{"hidden_size": 96, "num_attention_heads": 3, "hidden_act": "swiglu", "norm": "rmsnorm", "init": "normal", "init_std_o": 0.00962, "max_seq_len": 1024, "train_tokens": 155000000, "max_steps": 10111}
Each number is 128 + 24 x the weight over its row's rms, rounded and kept within 0 to 255. Layers, rows and columns count from 0. The size above them is the row's rms in percent of the matrix's.

# layer 10 MLP down (transposed), 192x96, rms 0.104, rows 131-154, columns 0-95
size [ 97 103 109 102  95 101  99  89 103 103 109  95 100  99 102 119 106 100 118  98 109 105  99  91]
[[ 66 107 124 147 167 140 132 136 140 152  93 112 190 122 109  99 110 136 142 165 149 103 147 104 117 164 117 142  99 117 157 140 115 131 127 135 143 136 108 137 163 158 142 124 172 120 115 132 163 128 108  94 142 112 120 128 133 119 137 176 111 139 124 169  96 184 157 102 172 113 110 143 122 121 133 167 125 140 105 154 104 147 155 142 139 112 111 159 107 143 173 115 146 116 119  79]
 [118  98 142 103 123 174  78 106 147 114 174 162  96 128 114  93 174 140 104 131  82 134 115 104 128 142 101 136 143 104 145 134 153 126 143 107 145 149  97 124 133 114 118 154 126 105 140 118 122 127 139 115 116 121 127 128  96 184 110 154  83 172 159 131 159 128 146 157 113 100  81 123 139 169  82 151 124 143 139 130 171 122 100 132 164  95 100 141 134 110 116 158 135 149 155 126]
 [162 129 117 137 131 136 123 125 158 152 147 112 234 127 139 164 120 136 174 152 113 128 125 182 107  95 132 126 131 174 135  92  88 114 152 123 123 127 137 120 133  91 122 148 117 103 108 118 113 116 156 134 106 155 142 133 111 111 124 109 119 168 108 120 163 114 156  90 136 151 137 145 134 140 142 121 157 128 138 103 125 129 154 155 114 117  87 133 169 116 186 121 109 158 136 118]
 [149 141  79 153  93 122 131 124 172 116 151  95 135 144 125 105 108 138 134 119 131 112  81 141 104 145  90  91 127 138  89 160 164 158 134 130 135 137 102 168 143 109 146 127  98 143 139 141 106 126  88  95 120 125 107 142 127 164 132 148  86 115 169 158 117 137  90 146 112 149 113 156 125 113 100 157 188 118 134 126 151 127 108  99 105 131 156 131 103 153 106  88 133 175 126  93]
 [141 157 154 125 126 130 115 109 106 153 140 132 191  97 126 109 112 143 143 178 106 116 127 142 116 132 128 113 127 112  84 141 112  79 168 140 116 106 117 104 124 141 127  84 116 112 132 130 157 117 129 113 120 123 132 119  79 123  90 142  62 116 146 130  91 109 160 123 140 151 133 133 154 161  87 132 131 157 166 164 114 141 128 184 146 106 124 125 126 146 164  95 131 164  85 148]
 [124 124 136 130 128 124 139 148 165  97 143 137 139 135 116 103 153 139 146 154 121 105 113 139 163 132 158 141 106  92 116 119 154 120 111 166 119 142 161 160 172  87 131 113 127  72 128 137 170 159 127 141 127 144  96  66 154 131 104 145  75 114 111  99  78 126 173 121 140 123 122 117 104 151 134 156 150 130 149 105 168 160 159 152 121 131 149 142  88 115 166 101 135 160 120 136]
 [119 112 112 113 140 186 149  99  93 139 134 140 139 104 145 105 151 146  74 168 168 157 112 120 107 132 138 139 124 123 130 101 153 151 153 110 122 126 141  82 101 108 149 128 110 143  83 151 135 123 134 156 173 149 127 149  94 131 139 131 123 107 125 143 121 180  90 156 129 154 128  67 146 135 118 152 135 111 126  93 168 161  80 120 138  96 115 109 155 124 166 121 115 125 160 119]
 [145 103 142 155 117 170 146 156 126 166 157 138 139 155 113 164 120 121 159 144 110 142 141 128 105 112 138 102 131 161 131 151 112  78 121 160 135 118 120 134  85 150 140 110 145 118 121 126  79 131  95  92 150 145 147 160 135 157  93 159 143  92  86 112 139 184  96 138 114 105 117  87 116 167 130 123 104 130 143 115  90 100 124 106 130 116 115  69  97 117 140 110  89 132 136 109]
 [138  88 127 157 137 149 117 141 121 103 108 165 158 115 105 129 129 159 115 143 123 144 161 139 137 145 138 124 109 140 104 110  81  83 157 159 116 100 169 124 122  85  86  86 127 166 120 130 122 119 149 107 123 200 142 124 128 170 110 151 141 112 124 121 140  98 122 145 143 156 147 139 135 170 169 145 170 113 125 150 102 130 151 131 159 129 135 114 119 135 185 132 127 139 164 169]
 [ 98 170 108 122 131 136 133 145 145 124 140 151  19 114 161 131 107 143 138 154 125 180 114 119 119  88 130 136 158 125 171 120 125 133 109 120 121 133 126 114 134 154 122 115 121 132 125 122  86 151  91 146 114 111  93 162  94 104 122 113 126 184 156 117 103 129 111  75 115 141 141 160 142 101 135 113 128 137 121 142 110 133 164 114 110 115 116 138 111 131 142  78 109  94 135 110]
 [155  94 141 133  93 102 137 108 139 128 176 151  76  97 138 106 154 129 135 147 115 147  98 143 126 106 113 155 119 136  92 103  89 124 125  99 167 168 127 140 142  97  97  92 133 107 137 139 110 178 143 170 111 146 106 143 158 140  83 114 137 108  91 123 126 121 131  90 115 169 121 128 155 167 116 123 116  98 111 123 104 145 147 120 168 126 140 178 130  90  91 134 115 138 116 146]
 [167 118 103 114  91 101 153 141 154  84  88  99 151 108 141 122 128 118 153  99  91  82 117 122 109 146 131 117 132 108 132 182 123 152 138 121 118 151  88 168 136 114 114 142 104 109 145 137  70 148 136 151 138 100 131 124 149 108 168 148 126 137 168 163 126 107  78 121 114 179 100 151 145 139 131 127 146 130 106  93  89 147  97 119 117 136 152 135 105 111  96 103 145 122 119 156]
 [135 153 132 116 103 135 170  98 117 147 112 103 117 119 117 153  93 142 123 108 156 130 145 183 120 122 165 192  93 137 115 120 126  84 156 142 147 112 126 114 165 113 136 102 123 100 141 132 144 154 113 184 151 125 144 105 101 113 172 115 127 112 106 155 174 165 121 125 137 112 131 123 102 141 143 135 125 127  81 137 137 182 153 115 110  90 125 113 134 136 114 152 138 102  69 124]
 [112  82 152 121 113 121 145 132 152 114 123 112 178 111 147 128 146 120 201 133 105 120 117 145 121 106 160 117 146 182 133 143 132 111 107 123 119 163 115 112 132 111 107 147 108 148 139 129 118 182 143 118 116 146 146 121 140 136  99 164 130 189 141 150  89 179 130 123 146 130 131 155 111 144 104 106 156  98 154 161 135  84 126 141 128 125 109 117 111 107 201 137 125 142 148 152]
 [111 106 161 143 148 156 148 113 148 121 127 132 118 180 103 124  97 136 105 153  93  74 101 164 139 143 133 117 145 107 126 117  84 110 137 138 151 115 107  68 129 124 100  93 143 115 151 185 124 151 122 157 148  93 125 180 134 101 147  91 147 114 145 128 106 122 123 107 145 116 113 132 125 153 122 104 110 116 145 124 134 160 148 142 149 151 137 145 169 172  66 128 122 135 157 138]
 [150 118 129 126 137 100 105 134 133 180 137 139 151 101 166 148 112 151 116 141 130 179 125 113 142 161 170 141 144 110 139 142 137 140 140 124 105 115 126 118 131 129 143 174 115 134 130 116 122  78 125 110  69 141 139 120 148  84 182 142 110 114  89  92 132 183 149 117 136 149 153 160 156 143 133 100 115 127 108 147 112 109  99 145 107 120 155 149 116 121 172 200 136 127 122 102]
 [132 117 108 127 118 112 175 174 154 113 129 102 178 129 149 163 125 152 151 123 110 117 144 130 111 136 106  95 123 111 127 118  98 111 124 122 177 129 112 105 130 126 116  93  98 159 107 144 116  68  98 141 142  94  98 119 164 171 134 118 136 130 125  85 135 128 149 142  89 156 135 134 151  72  71 122  80 123  86 113 151  92 119 126 144 127 134  85 105 131 143 135 125 116 118 141]
 [163 142 130 156 123  94 142 118 136 117 110 133 193 113 144 102 151 113 152 106  81 101  99  96 132 117 137 111 136 129 107 131 137  84 106  81 140 124 116 107 168 160 106 105 155 152 123 120 149 112 101 115 120 149 110 131 135 137 120 123 144  80  88 120  96  69 177 152 123 154 130 121  91 121 126 120 126 108 148 143 145  90 132  95 117 126 149 111 102 114 156 101 169  86 141 147]
 [138 101 161 104 165 127 168 110 107 109 156 127 122 107 131 128 113 165 106 126 137 102 151  89 124 133 119 131 152 139 157 147 117 116  99 125 144 144 154  86 170 124 103 136 143 125 160 157 136 144 126  95  94  47 121 151 167 124 162 125 152 145 130 149 133 166 131  91 141 105  92 176 112  69 141 145 119 152 118 111  97 144 118  99 154 167 105 110 133 137 114 136 131 120 118 126]
 [ 93 149 101 143 111 120 129 127 114 123 133 118 147 171 157 107 111 105 128 110 173 136 169 140 175 102 171 156 105 102 154 129 172 135 123 107 109 131 109 157 163 134  85 146 141 142 120 141 187 145 149 108 156 159 123 160 142 106 158 153 159 160 127 114 159 139 106 142 154 135 112  98 125 113 137 155 128 113 129 112 139  85 117 100 139 102 167 170  94 111 175 126 137 113 134 122]
 [122 160 131 133 149 151 118  96 126 149  55 161  95 147 124 158 129 120 127 114 139 149 104 136 117 105  94 109 145 124 103 103  98 121 132 110 178 125 135 100  67 121 142 130 147 122 103 111 114 109 171 123 134 156 125 107 107 154 132 137 142  91 107 131 132  97 144 124 121  90 118 122 145 171  80  57  93 112 110 131 110 157 145 116  96 109 119 133 145 141 151 146 106  97 151 142]
 [133 127 179 167 141 143 120 136 160 149 150 160 158 115 111 119 157 129 163 145 150  85 105 126 111 136 140 114  72 132 113 141 134  97 116 130 145 148 156 180 153 123  98 121 133  90 123  91 118 142 114 115 113 182 118 134 161 164 125 141 127  87 102 140 144 151 138 141  84 163  92  97 130 142  93 148 127 114 165 137 117 153 103 172 135 132 114 149 159 114 156  99 134 133  92 125]
 [146 155 116 159 108 138 173 136 117 153 155 150 147 138 100 104 169 174  84 115 120 129 155 149 163 155 118 150 148 102 124 125  94 139 106 145 141 138 127 131 131 131 157 136 146 119 100 127 107 158  96 126 162  87 100 148 164 106  88 146 106 116  85 173 133 126 187 133  90 110 133 112 135 138 168 113 139 121 137 147 117 143  92 113 136 142 155 167 145 105 105 117 149 152 165 108]
 [175 125 182 158 154 117  91 118 125  83 155 110 139 159 142 119  67 109 119 171 147 152 123  87 138 144  91 157 111 133 117 147 118 101 125 147 121 154  83 118  85 132 119  98 130 134 151 148 145 153 151 135 119 121 183 145 120 150 110 132 152 177 147 143 130 124 105 116 157  93 129 100 118 137 141 121 138 175 122 109 130 133 137 147 113  82 146 118 138  96  95 151 133 101 119 136]]
# layer 10 MLP gate, 192x96, rms 0.107, rows 132-155, columns 0-95
size [ 90 128 106 109  93  90  96 102 105 102  94  96  98 104 102 107 104 122  93 113  93  96  97  85]
[[ 43 139 158 109 140 138 139 134 122 100 144 163  55  55 126 152 157 167 125 141 105 145 121 141 175 123 106 163 138 134 101 145 115  91 135 122 136 132 134 136 141 150 150 129 154 114 144 175 122 108 115 147 167 118 116 133 169 138 134 142 108 123 124  97 136 125 160 164 125 135 154 122 125  95 101 127 110 154 120 140 154 103 125 115 160 143 127 117 141 111 143 142 110 144 158 108]
 [117 119 102 115 156 107 108 101 118 124 159 128  85  94 109 135  91 153  98 136  77 166 124  81 167 154  99 146 129 119 123 135 135 148  85 169 159 129 157  79 116 166 103 108 136 119 115  98 124 117 120 125 146 138 162 145  67 131 118 151 134 156 143 135 109 168 106 145 144 108 159 115 136 146 118 112  99 114 102 136 160 122  98 114 145 121 159 100  98 132  98 115 142 135 109  93]
 [139 168 118 127 118  82 142 136 168 173 122  97 113 110 149 132 131  76  85 147 130 102 166 133 153 113 113 147 163 143 127 132 109 125 138 115 122 156 146  58 125 120 111 134 116 137 133 112 134 103 143 126 128 120 123 158 116 121  60 141 138 153 170 118 131 124 117 116 144 153 123 146 105 200 120  86 137 136 175 133 125 109  96 121 129 112 124 110 121 134 103 165 108 150 161  98]
 [102 134 108 104 141 131 123 102 138 125 135 156 126 108 112 158 123 112 171 144  84 109 106 128 150 139 167 106 132  98 119 101 135 169 125 142 149 128 151  91 135 141 130  77 134 159 163 103 187  95 135 120 103 140 136 153  84 115 100 159 102 136 102 128  75 131 128 127 139 128 109 107 116 134  88 122 140 102 136 196 122 135  67 150 126 116 131 122 141 108  83 126 148 109 108 133]
 [144 153 174 128 141 117 118 107 128 150 163 153 105 151 161 150 121 159 138 128 117 146 113  87 136 120 141 105 176 152  90 139  54 204 143 126 141 132 165 126  92 142 121  95 130 163 123 142 103 116 139  95 131 120 115 155  86 105 154 106 139 161 117 116 144 132 135 148 139 130 164 105 137 138 137 155 133 134 131 153 156 126  79 151 140 165 105 119 151 139 132 131 112 162 154 129]
 [104 113 109 110 117 155 137 140 127 113 143 109 109 109 144  94 143 139 124 157 167 144 124 114 129 104 113 122 136 143 113  68 125 146 140 108 121 157 168 141 121 110  88 103 143 147  88 153 133  84 116 160 118 103 172 135 124 141 128 100 107 169 141 118 161 160 144 168 162 110 124 100 153 140 146 141 169 111 157  99 186 121  99  88 142 122 129 102 126 147 113 157 159 157 175 127]
 [139 109 151 157 155 140 162 114 164 136 174 125 142 140 140 185 172 111 149 140 142 160 150 123 152 112 134 166 150 139  89 123 158 130 163 145 153 124  81 120 100 144 160 172 133 108 127 116 118 142 129 113 145  94 107 130 111 171 118 138 129  91 129 146 141  96 143 130 147  89 168  80 157 118 132  67 118 140 127 143 146 126 123 133 155  99 153 104 133 151 131 116  99 148 153 106]
 [138 116 143 117 152 108 142 162 134 110 123 116  78 129 152  86 154 139 116 147 145 134 120 168 146 107 110 139 103 161 126 121  85 120  87 121  87 149 148  85 141 153 101 142 120 138 119 107 168 124 144 146 147 126 123 146 181 141  87 182 128 154 123 117 129  99 126 100 183 156 116 162 110 164 131 144 132 126 109 128 136 131 152 124 126 108 111 117 127  82 116  77  95 152 172 144]
 [113 124  87 133  92 102 149  78 121 142 136 124  64 112 137 126 140 159 108 147 126 144 129 144 156 112 121 129 168 104  99 105 123 172  92 106 137 148 163 118 172 171 111 116 136 122 104 105 116 119 110 147 147 127 104 198 108  99 139 142 148 169 119 107 102 118 135  99 108 121 144 122 117 143  94 113  98  89 132 158 117 110 149 121  92 114 129 122 113 159 168 136 114 129 138  90]
 [114 141 125 145 188  79 100 136 136 123 178 153 117 150 118 152 103 122 162 115 109 123 106 139 133 131 130  96 123 105 139  92 146  92 123 129 140 141 118  84  97 137 127  86 113 111 185 110 140 145 132  76 155 100 118 171 113 157 144 140 160 142 106 148  65 157 159 142 135  96  98 132 152 116 120 124 161 102 127 142 144 113 135 155 167 105 141 138 129 159 103 126 117 134 112 137]
 [ 62 157 108 151 127 177 153 140  95 125 123 158 131 123 148 140 127 167 144 139 138 136 132  83 140 135 115 135 104 143 111 114 134 122  99 123 112 110 129 104 109 117 111 127 173 153  71 129 125 140 112 111 139 130 166 148 128 121  84 122 127 113  89 136 154 123 105 160 143 129 126  78 142 154 169 151 146 178 141 149 169 107  78 131 162 127 140 117 153  84 118 136 135  85 136 127]
 [119 143 160  94 106 135 115 182  97 133 111 126  85  88 139 135 151 159 166 162 152 137 113 142  88  93  97  97 137  70 165 127 146 145 111 101 123 168 117 113 117 140 155 146 138 159 120 119 103 138 141 114 164 140 127 166 148 134 128 120 105 136 130 144  91 130 114 112 127 172 108 151  82 130 119  90 122 117 150 127 145 122 145 116 170 155 113 115 111 176 104 139 140 134 172 138]
 [116 144 170 118 122 129 167 157 130 109 170 136  94 161 144 117 127 125  89 114 158 117 154 119 106 142 119 141 157 113 101 133 114 108  77 162 165 117  91 117 128 148 106 103 136 140 123 134 139  98 104  63 104 103 163 144 161 177  95 113 114 176 115 142 110 140 136 118 118 131 103 168 169  99 142 159 122 108 136 145 139  98 144 148 154 100 138 135  96 124 100 150 160 138 123 117]
 [140 122 143 130 135 121 137 130 123 121 137 183 123 131 115 108 197 164 119 110 178 126  83 101 120 129 127  95 158 132 126 124 127 131 133 120 126  74 156 133  64 108 101  99 120 105 139 149 163  96 119  88 146  98 117 156 159 138 127 175 141 111 145 104 105 159 111 108 143 113 148 101 135 129 142 165 119  82 145 162 144  91 138 103 137 112 132 139 100 154 132 125 119 163 158 138]
 [115  96 116  99 104 112 157  81 144 155 125 125  96 126 108 144 143 148 119  80 127 143 173 103 142 178 150 134 111 115 143 152 128 153 136 107  98  92 113 132 116 153 149 115 138 128 123  81 150 142 166 130 111 115 134 145 141 139 170 140 122 113 151 110 140 155  91 122  88  85 146  97 134 138 120  74 111 163 145 143 101  68 152 150 168 127 131 132 136 174 113 146 132 109 152 121]
 [141 124 103 101 116 147 103  74 117 134 141 126  94  55 139 141 160 136  88 112 111 134 119  93 162 141 120 127 109 117  92 159 127 132 146 111 103 142  98 126 119 132 120 110 120 120 117 113 136 143 167 106 119 131  67 108 115 106 122 158  73 129 154 160 141 138 137 131 146 116 149 113 116 154 142 126 163  86 157 133 196 125 144 145 145 180 111 134 113 129 106 104  95 130 130 152]
 [146 158 155 103 117 111 115 129 126 121 156 129 105 143 157 114 115 119 155 177 120 148 100 144 170 146 120 154 153 186  99 151 112 143 134 111  86 146 168 119 142 106 111 158 150 134  86 126 178 152 124  87 137  98 143 105 130 160 154 132  97 128 121 112 134 137 121 115 147 132 108 156 136 145  81  87 108 150 120 125 157 111 135 122 122  87  94 122 113 154 112 170  98 139 156  82]
 [145 169 137  99  92 120 118 166 119 153 163 143  81 143 114 147 111 117 137 149 143 160 153 155 139  97  72  97 128 156 111 155  99 120  90 132 131 147 122 119 142 144  95 123  85 149 130 143 132 139 113  79  70 134 148 150 102 153 105 139 144 152 145 137 150 108 106 163 122 159 104 111 154 116 135 115 133 102 134 117 108  95 105 107 103 116 128 126  70 109  96 159 136 116 156 109]
 [146 115 108 140 139 150 148 138 117 143 122 138 123 102  92 126 128 137  95 129 122 122 134 116 141 120 117 136 167 160 142 108 104 107  92 115 161 123 123  89 128 124 151 139 116 106 113 133  51  69 134 159 111  93 129 120 138 129 115 126 113 137 108 139 115 153  98 110 171  87 140 167 128 106  79 133  72 159 102 142 129 141 121 148 135 121  87  51 161 139 124 120 108 149 144 116]
 [151  95  93 120 135 153 172 141 126 135 150  93 134  87 116 120 109 137  94 151  90 133 114 122 123 157 123 139 139 109 164 118 157 137  95 131 116 156 153 101 145 173  93 156 118  74 124 143 135 148 149 135 145  77 124 142 129 114 147  99 150 157 163  82 104 157 112 138  89  83 115 110 114 135  83 146 157 114 111 139 138 156 156 123 151 147 124  95 141 133 133  94 130 142 138  87]
 [ 94 131  97  84  99 129 127  82  58 109 130  93  85 116 119 130 125 114  82  98 125 169 127 133 146 127 106 154 167 150 113 133 120 111 188 125 143 106 123 131 133 192 158 170 152 120 108 121 111  93 149 122 121 157 138 110  95 135 122  85 131 166 151 123 116 123  94 135 151 147 150 119 129 107  98 122  86 133 130 126 112 122 135 137 107 125 122  97 138 159 140 130 122 150 156 119]
 [130 134 141 128 159 126 122 145 126 143 120 147 100 136 116 128 152  96 139 172 113 115 109 109 117 110 126 132 126 118  79 118 144 185 122 163 126 150 145 126  51 114 126 117 135  86 112 142 148 139 105 122 158 119 108 147  99 168  59 172 105 138  90 106 105  93 123  82 127 116 153 130 126 143 108 105 167 111 158  94 140 147 105 133 147  86 123 150 119 125 136 101 110 143 147 145]
 [147  86 133 106 128 123 114 161 136 133 158 118 128 127 123 169 136 130  94 123 102 120 164 161 143 115  88 132 131 130 145 106 175 131 123 141 157 134 139  73 166 167  90 109 167  84  88 143 125 126 143 143 122 106 117 117 127  79 102 108 117 152 137 111  79 131 114  82 114 140 117 168 141 156 127 139  95 126 161 114 108 162 170 109 166 142 138 112 102 143 146  90 111 120 132 117]
 [147  96 131 131 151 150 148 152 138 100  75  87 157 158 117 120 137 106  84 146 174  84 169 179 153 111 107 161 136 145 159 106 127 128  90 158 130 110 140 127 185 159 132 119 165  89 122 160 150 162 129 133 143 119 144 115 105 114 100 108 150 150 134 126 119 133 122 130 116 153 144 113 126 107 140 177 103 143 103 111 131 174 138 123 164 133 143 134 135 118 164 124 100 110 125 116]]
# layer 10 MLP up, 192x96, rms 0.106, rows 132-155, columns 0-95
size [104 121 101  97 102  99  89 104 107 107  96 101  98 104 113 110  99 112  98  96 104  98  91  90]
[[136 119 134 125 119 138 111 125  88 139 160 123 149 158 129  87 132 131 141 128  85 128 118  73 118 135 158 106 139 135 135  90  97 117 144 126 112 119 131  93 127 124 125 179 154 148 146 129 146 105 161 104 136  73 133 153 114 191 110 142 171 100 121 142 130 140  99 148 128 112  99 102 146 127 125 128 149 121 165  76 154 138 136  98 150  83 106 151 133 164 117 194 138 145 139 139]
 [ 91  97 122 109 118 147 130 117 132 100 155  95 100  77 111 156  86 161 147 148 113 162 146 161 123 123  94 146 170 148 144 110 148 157 111 143 109 167 200 101 133 112 121 125 112 119 123  98 101  99 149 164 136 141 159 161 132  86 140 138 119 134 188 132 135 142 133 108 135  94 121 137 116 158 123 101  85  92 141 124 128 145 129 106 125 139 142  93 143 132 137  98 128 118 135  98]
 [129 126 147 157 140 128  76 100 119 103 111  82 129 105 107 126 133  80 146 129 154 139 147 119 127 105 127 109 109 157 184  91 153 115 140 157 120 137 158  89 157 151 110 121 149 106 130 145  86 117 137 125 139 129  91 148 159  95 141 147 169 111 148 178  94 120 125  95 155 133 116 131  80 128 115 114 102 115 121 152 158 144 152 108  96 114 113 133 102 100 134 133 117 176 164 157]
 [109 108 123 129 168 153 155 126 122 119 121 155 148 162 147 169 121 160 133 141 150 115  84 118 140  95 154 115 122 146 143 143 135 100 118 106 118 123 164 113 100 148 109 170 124 144 158 129 109 113 185  92 172 127 101 164 145 141 129 144 161 142  98 160 162 163 137 140 127 104 123  77 113 103 118 138  90 111 134 151 140 103 117 140 184  96 103 147 158 102 108 157 118  92 117 125]
 [136 143 144 109 149 132 125 123 114  87  85 155 132 169 102 163 109 143 159 125 181  88 110  78 102 131 121 102 118 141 124 136 114 168 129 139 138  94 165 170  81 110 156 130 122  90 173 113 132 174 163 102 151 112 121 108 107  85 133 107 118 125 103 100 132  98 125  96 111  84 136 155 116 125 149 122 129 122 111 120 143 123 163 151 152 127 130  96 125 151 135 129  98 145 124 160]
 [117 139 165 131 148 138 148 136 119 163 122 127 139  99 119 104 157 203 102  89  90 190  90  84 169 152 117 151 121 146  91 146 103 152 115 117 136 106 122  79 115 137 144 131 138 103 146 150 159 155 150 132 126 160 142 107 150 132 127 160 163 115 120 125 113 118 106 123 160 130 176 131 118 144 108 127 110 121 149 110 154 133 114 157 136 156 137 117 144  91 152  95 102 143  97 114]
 [115 107 127  95 133 106  91 132 109 159 123 114 146 125 128 125 129 109 113  95 132 109 124 128 116 123 104 105 125 107 119 137  93 137 137 127 137 111 103 153 143 110 143 116  97 111  84 133 169  67 133 135 146 163 152 129  79 159 102 146  98 132  72 149 104 161 120 177 109 126 106 152  94 107 129 134 138 129 101 136 138 138  98  79 150 128 139 132 105 130 164 121 204 108 111  85]
 [106 120  77  86 116 153 153 112 128  91 100  82 115 117 127 114 117 124 123 165 145 138 112 152 116 105 152 102  77 131 179 141 163 145 144 112 161  81 141 118 152 150 118 141 150 121 123 103 127 144 132 121 102 144 101 100 165 145 154 129 155 160 135 154 136 126 121 115 125  99 117 127  83  68 122 116 182 129 128 135 109 166 122 119 157 156 170 135 129 119 125 134 119  82 129 152]
 [145 155 128 116 135 120 123 137 113  88 142 146 136 122 122 114 130 118  85 121 105 103 109  91 101 164 119  97 145 146 103 130 171  93 112 132  96 111 111 149 106 135 140 136 152 146  80 144 121 129 136 150 126 160 143 153 167 145 130 137 133  69  84 180 147 166 139 133 173 101 107 144 123  75  87 171 149 155 134 119 175 127 151 166 103 118 126 128 111 127 111 154 124 146 126 142]
 [120 131 115 135  90 115 136  80 173 179 135 150 136 138 128  87 172  94 138  95 148 104 123 133 159 123 129 136 156 148 129 105 140 170 129 120 139 117 148 136 108  91 125  96 158  87 121 124 102 131 110 111 120  96 147 128  98 127 125 138 124 157  77 138 127 150 115  96 124 104  39 135  93 149 140 106 104 109 122 148 139 128 145  91 141 138  76 155 111 123 129 136 131 124 106 144]
 [144 109 144 148 156 139 135 143 112 110 131 106 126 143 173  89 127 119 133 137 153 134 154 139 132  69 142 113 122 132 146 132 133 134 128 147 112  98 112 118 132 118 118 145 167 124 155  88 130 114 100 127 129  92 142 128 144 106  89  96 162 127 112 120 157 206 113  95 178 117  97 148 138 143 122 161 116 165  60 133 157 153 112  92  95  80 112 111 137 124 138 100 124 127 136 101]
 [110 154 184 122 168 142 101 134 107  89 135  90 106 122 163 117 121 141 143 139 159 132  72 153 139 135 118 142 114 109 162 127 120 109 138 152 104 134 104 166 155 126 138 136 132 142 113 105 160 124 137 125 138 110 161 115 132  71 148 111 154 133 138 127 113 177 139  96 100 102 123 187 117 135 118 140 130  96 141 133 137 112 179 112 106 110 148 131 131 130 144 130 134  94  67 181]
 [148  98 144  77  94 112 135 134 116 132 121 133 155 144 104 143 104 135  98  90 176 140 149  80 114 148 149 125 140 125 102 179 150 128 125 163 170 110  96 128 122 176 116 133 134 157 109 115 126 124 136  81 143 158 109  98 121  98  97 110 143 120 135  81 134 122  75 108 109 129 130 132 131 105  98 132 120 150 144 156 131 112 130 116  81  86 128  83 103  98 141  93 152 130 117 143]
 [135 124 170 125 122  97  93 144 132 172 148 147 129 136 133 148 146 114 145 131 121 176 158 135 132 128 141 175 125 152 137 166 133 185 110 153 170 154 143 112 168 128 154 121 116 101 120 149 125 147 126 136 135 118 180 164 151 126 120  97  84 135  81 148 132 122 120 155 138 163 134 153 145 130 108 172 158 133 130  94 107 184 149 149 104 128 132 116 165 104 122  99 108 157 154 117]
 [112 147 131 110 148  70 106 135  74 135 128 126 128  65 122 112  63 172 136 188 141 131 152 118 136  76 139 123 111 145  74 135 134 129 124 157 160 142 155 112 105 139 134 120 139 126 159 147 126 119 116  93 104 149 121 142  88 139 163 124 128 109 128 124 135 152 137 139 150 169 144 120 106 159 136 174 104 136 118 130  97  96 100 108 132 115 113 136 115 145 134 161 126  98 108 120]
 [166 155 138 112 120  75 119 120 113  84 164 140 131 168 128  73 152 119 118 123 179 131 126 118 161 130  95 125 161  96 102 155 117 130 144 148 140  80 125 113 128 123 127 125 139  91 131 105 173 144 106 146 118 131 138 140  86 140 106 171 182 141 119 134 111  88 154 104 107 171 144 144 146 135 109 111 130 155 137  92 108 142 119 129  97 108 150 136 172 117 134 131  84 125 142 129]
 [126 119 116 139 101  99 122 117 145 135 127  70 146  97 100 120 118 134 115 140  70 135 126 107  85  98 101 156 152 118 114 153 151 124 145 157 121 120 126 119 151 153 150  96 117 156 102 121  91 159  89 134 125 130  81 128 128 105 121  63  89 158 143 113 105 101 121 118 132 134 142 111 112 129 130  99 159 112 158 163 125 132 150 139 111 151 134 120  89 119 152  83 122  92  68 109]
 [122 135 115 147 141 105 110 110 106 114 138  90 107 157 117 144 134 129 127 143  88 122 140 145 110 116 116  86 109 154 129  89 165 110 120 166 100 147 131 113 123  88 151 197 104 109  98 160 175 117 130  95  80 131 201 110 164 127 123 105 126 118 134 120 148 115 133 121 138 113 123 183 162 125 126 168 142 161 103 159 107  96 141 121 151 133 108 144 121 131 122 140 130 115 129  93]
 [162 147 117 149 154 112 124 142 131 156  98 181 135 104 154  84 154 123 145  97 147 116 139 140 105 106 136  94 111 111 113 166 116  87 114  93 145 133 138 135 134 124  91 138 115  99 123 153 138  77 147 127 125 136  99 109 150 120 118 112 134 108 116  97 104 186 139 101 171 115 142 152 143  93 105 204 132 130 141 111  99 129 104 163 129 135 126 170 104 108 134 129 158 102 102 123]
 [124 122  93 118 140 141 134 127 124 123 195 116 144 140 131 102 159 135 184 161 128  64 123 116 137 158 110 118  90 134 164 130 105 103 107 120 115 150 118 142 137 121 123 138 105 137 110 141 167 150 135  88 165 112 144 118 134 101 160 170 150 131 100 125 140 138 118 160 135  85  68 121 130 103 104 116 133 108 126 193 171 101 126 142 128 162 135 130 107 124 106 120 135 164 139 110]
 [119 145 107 128 100 186 132  92 100 117 160 114 153 116  98 107 140 102 126 115 148 137 121 136 131 121 147 179  97 156 106 113 130 132 164  71 142 161 150  98 177 114 123 137 144 111 111 110 131 120 135 134 150 133 161 126 151  86 118 119 121 121 126 134 116 104 105  61 109 105 122 149 123 108  96 154  72 100 134 141 110 130  89 148  98 125 117 120 170 126 169 141  95 120 117 148]
 [147 151  80 120 129 127 116 125 133 149 163  88 115  95 168 113 124 136 132 168  95 100 163 150 174 128 119 112 142  86 134 154 164 146 142  81 126 111 114 135 163 132 121  70 120  90 142 106 121 126 114 120 139 100 105 131 114 151 151 144 124 147  82 125 102  94 169 121 155 142 138 148 126 151 140 102 131 151 115 137 162 169 101 141 121 151 144 147 128 155 124  94 147 177 151 110]
 [100 142 122  87 108 140 127 131 130 158 152 123  96  52 135 140  92 174 126  97 115 179 137 124  99 153  97 168 147 156 111 113 140 127 123  81  97 111 159 117 150 127 142 110  78 129 116 129 141 122 135  97  71 183 152 111 134 113 136 112 135 115 112 118 150 147 120 129 135 170 115  97 107 122  85 136 140 133 124 159  91 154 145 129 124 132 103 101 128 130 148 124 110 100 141 113]
 [164 112 115 105 108 117  99 116 122 179 117  98 116 120 116 109 145 161 136 101 147 135 127 107 134 139 171 118 142 139 102 135 101 195 112  94 120 122 119 111 130 162  72 166 159 188 131 148 110 145 111 111 132 132 145 173 112 140 110 138 139 119 124 120 122 139  58 148 109 144 110 103 131 100 145 120 137 118 148 183 150 137 109 105 160 106 106 139  78 117 118 148 141 135 134 113]]